Part of a small language model's weights: 4 heads of 64, MLP 448 tanh GELU.
Each number is 500 + 40 x the weight over the matrix's rms, rounded and kept within 0 to 999. Layers, rows and columns count from 0. Numbers have three digits each.

# up: layer 9 MLP up, 448x224, rms 0.099, rows 127-149, columns 168-223
# down: layer 9 MLP down (transposed), 448x224, rms 0.056, rows 127-148, columns 168-223
up127:528495551486485467453520528539554481473503498463502544474497519508494454480514564498443501508490526500495517450542466518467470511460538583509414382493506510555451519473
down127:443497495427586545488488497506558519515462505499519510466506465501529529522499498486485490492549485479574529480507513510493494518509509481500469546499520471464469507507
up128:542446483433509522455395531491534498531485525432523566460582484524484511505490587504529560490554411484581470528458536527480515469501585476458451508514603546453553504447
down128:503542555551515501542503493470433461563412463554489434552490502488485429526462475488524427520514440498461501461510520503545513472500460450549498511475510547494424511584
up129:503508459487457455476574513454501506557494487475465503505533590475413460483458572508449530482473464536556508577533581510468524499511519477535483440504487525490569521512
down129:453467516491471484464509473494503459526521504453474470479444483527567435557506514519541536504535490459503495440464470513506462510477480556476494574496516445480458474539
up130:475514429451503512479527555497505518474501487490458558471541503431512529421461485503506464480487461520528532565515530473449557552498477509484477450477562532562472602455
down130:598443503485478567536417495422486485452536479558495477495473480456477477511509494518441434521536535531518472420483460566512420465483445479564460502551541523522529418485
up131:479562505491522506528512409399420404498531406444538562486489539530519469486596443514466559489482492500523556572484477528489478509459444511570458494502485545459504492470
down131:466490472511527545494510442496549505447528518490575482531565501565518393489419544426457558506490447488461457509541567545460486423537472415463518521489534576485478567491
up132:492544487507454421536531489579469447474480459530510481551505497543449545526554518569495501518501475519496478411498558541499533472479515493422493492507532482482511468501
down132:444471402489519535461448517419515550478455504508564507457469516476425550536461453497518475506500553496532495547382427496481453521570497532568478495532486477496619520490
up133:507516496442449498439513475402502457520524413489486543558393461521497477450516535503495487517457525520529497468535557520547457514541506516542565492484510465510468425488
down133:531535513526537469521457473485464541488541513583571465482579511480470515432487512457517528390459498554553502504517480484461565526549499463445531493518468562502513493491
up134:525492541574504473434471450486530518572383436534522486501515458499459466467435527458515493525514533495485448557484464537425508496487481461485476499504477440505543553572
down134:466572476458543510464503554511473525521550549526525465487553515483555476483547493554471491512548479491529462528569509459559487497481561437457524524531542504459421502542
up135:459497508512561442460487532493530467522509482467420521487465520496523470558519484548517478517511528484494463529450552575514514458512474491559535498491531520535534479538
down135:491504510491455539448507456507547479492476549549552458513562508510549562451546551444497557438488419469497518488534462479503577485530428511511518492532459488447480485494
up136:449502518485531540516582486514483544524533484546426570398466487515434453513481474482511499524482518539516502496527450544469479487460496503433504473486516485502522442465
down136:546491432460467573481517466555537498429494520466593524542521442536522464452504506495500488550438587549488503505455540411537515422502499500451517448473444518505565494480
up137:487480516516557568527455575449549551458532493514445502425545442470445491464452456495481526517511525479449441444517522449462543465440465447463522494478490462487525431448
down137:528462479499496474483490537528491549522504467569465513516520530535481483474485594468465487534538509535552531491517504520521521491522495598533528473553432590479520535486
up138:449499521540500537462492448450487524542509499495505508529514423521492494419564499525471546469465481515425529529506535590445453538499401528438535513404459484453527478510
down138:523499465515510488519483538411520550502483468591557539430521544475523446491459521462498502586471481455511468439490547500489610469512522546603540438471520500479513487470
up139:490447544475477496458493512486573512505492462517507519452472475454497536520513509490526500468529495481438459482494571494511479489536502503457502442527494491475529405509
down139:516449454487500482441511451518495446501513511506490473466512495486463522507505482508460491512512527528482453553548445542518533500458511498555504569506495444492427493474
up140:508505592448503445509506451529494483499445532480474490446488524550446470501512458487439542468554575513471585479504469450509555528502481578442484511512504487442491502515
down140:526530480479510551443496493542484489512531503550543513504498511508508469480538494452511450527525493507533517532539542495479459498542518498531554483442556523507505511470
up141:476583519525496560559477455457489487492525503510509478511442486509462518417492479448485504464519538465583477557528479527454476492572470492495467518542480507481490490527
down141:469432461515525482473522493503422541504515527500580527488516486478514569505486507468489514534419441446478446491462454527507496495533482521427500492458518477506592549482
up142:528560575516533573478463513482492468476508555408565508577473509426475471560468488553497481553477468486502501463566538588477501455516459553498520440472540520469497474539
down142:492474537483463529479485417491463505482452461568480498516542501549448497436498540531516472467565538597474539534577521528524441517574503484551503502551487551481534504493
up143:511469524475474503545490505512515515493560514491494562493557517523525465513445498512457547515540513507504528464520490521475458508416541488481413526524438488514508540503
down143:510512428541505486527488484490525511491550503542500549529508500483506524518513522515473524416494426519536485465502505485439433520584467471507515464503494499538567546475
up144:434526538445517492601503534394532497539536413511526477478525461546537471423486511471469534519420536518507484514493490553447533494482523476465472527530546481539482507470
down144:560535502527488518565541510557475512434530538461481506450470499530454503486527524521439456504509502492480511581577515500540503549503445508515512450512500478465447464503
up145:445544519551493451471559493482486481467475537533514487474484446461458515517472548515510453478520492497547520514536545490504536529547479490487480527505504524542502518483
down145:604513528423517569511455527492495487507509504529558511480454499514509460549479559454519531437452523548517498506447526486467479462514542506472512460493485507506526547533
up146:449461538523513567494526485445532526521578425545443544466525427447413530525498519540513449432521464488519460464490524544501572499528503481497455509472570502540533485501
down146:559562442519419495489508451527478485485435555478519513544435514522508496476565475511485527479441501541488435530493490499506529464539502496497515477639499519513564470493
up147:453549497513469518461497488479524481546531494449473541530535502481521475422500524519571502507468446497478479496475478547480495454573510504502501533493530471520481432536
down147:557469491481442497499435480479541550496533507577523536527503497484537550500455505554524497475472514529526520518531544474466530535491522539467494427553454512519531410454
up148:541523526507537484527482560518525458542533486482484564558471525517535447469499501505402490491481512494434518402446530490522585500505433423538407538487425472484471519534
down148:574523490550406485569512488488469507514499440500516474530540532543466531528536545522478509478450458520483504484510534486514494491449527529513558453493549548504512499492
up149:497541505489503433464567421482470499475566487453490488582497543492531508508500468498558438474431508490501565566568526519468599462497488446458510517569545528483549488543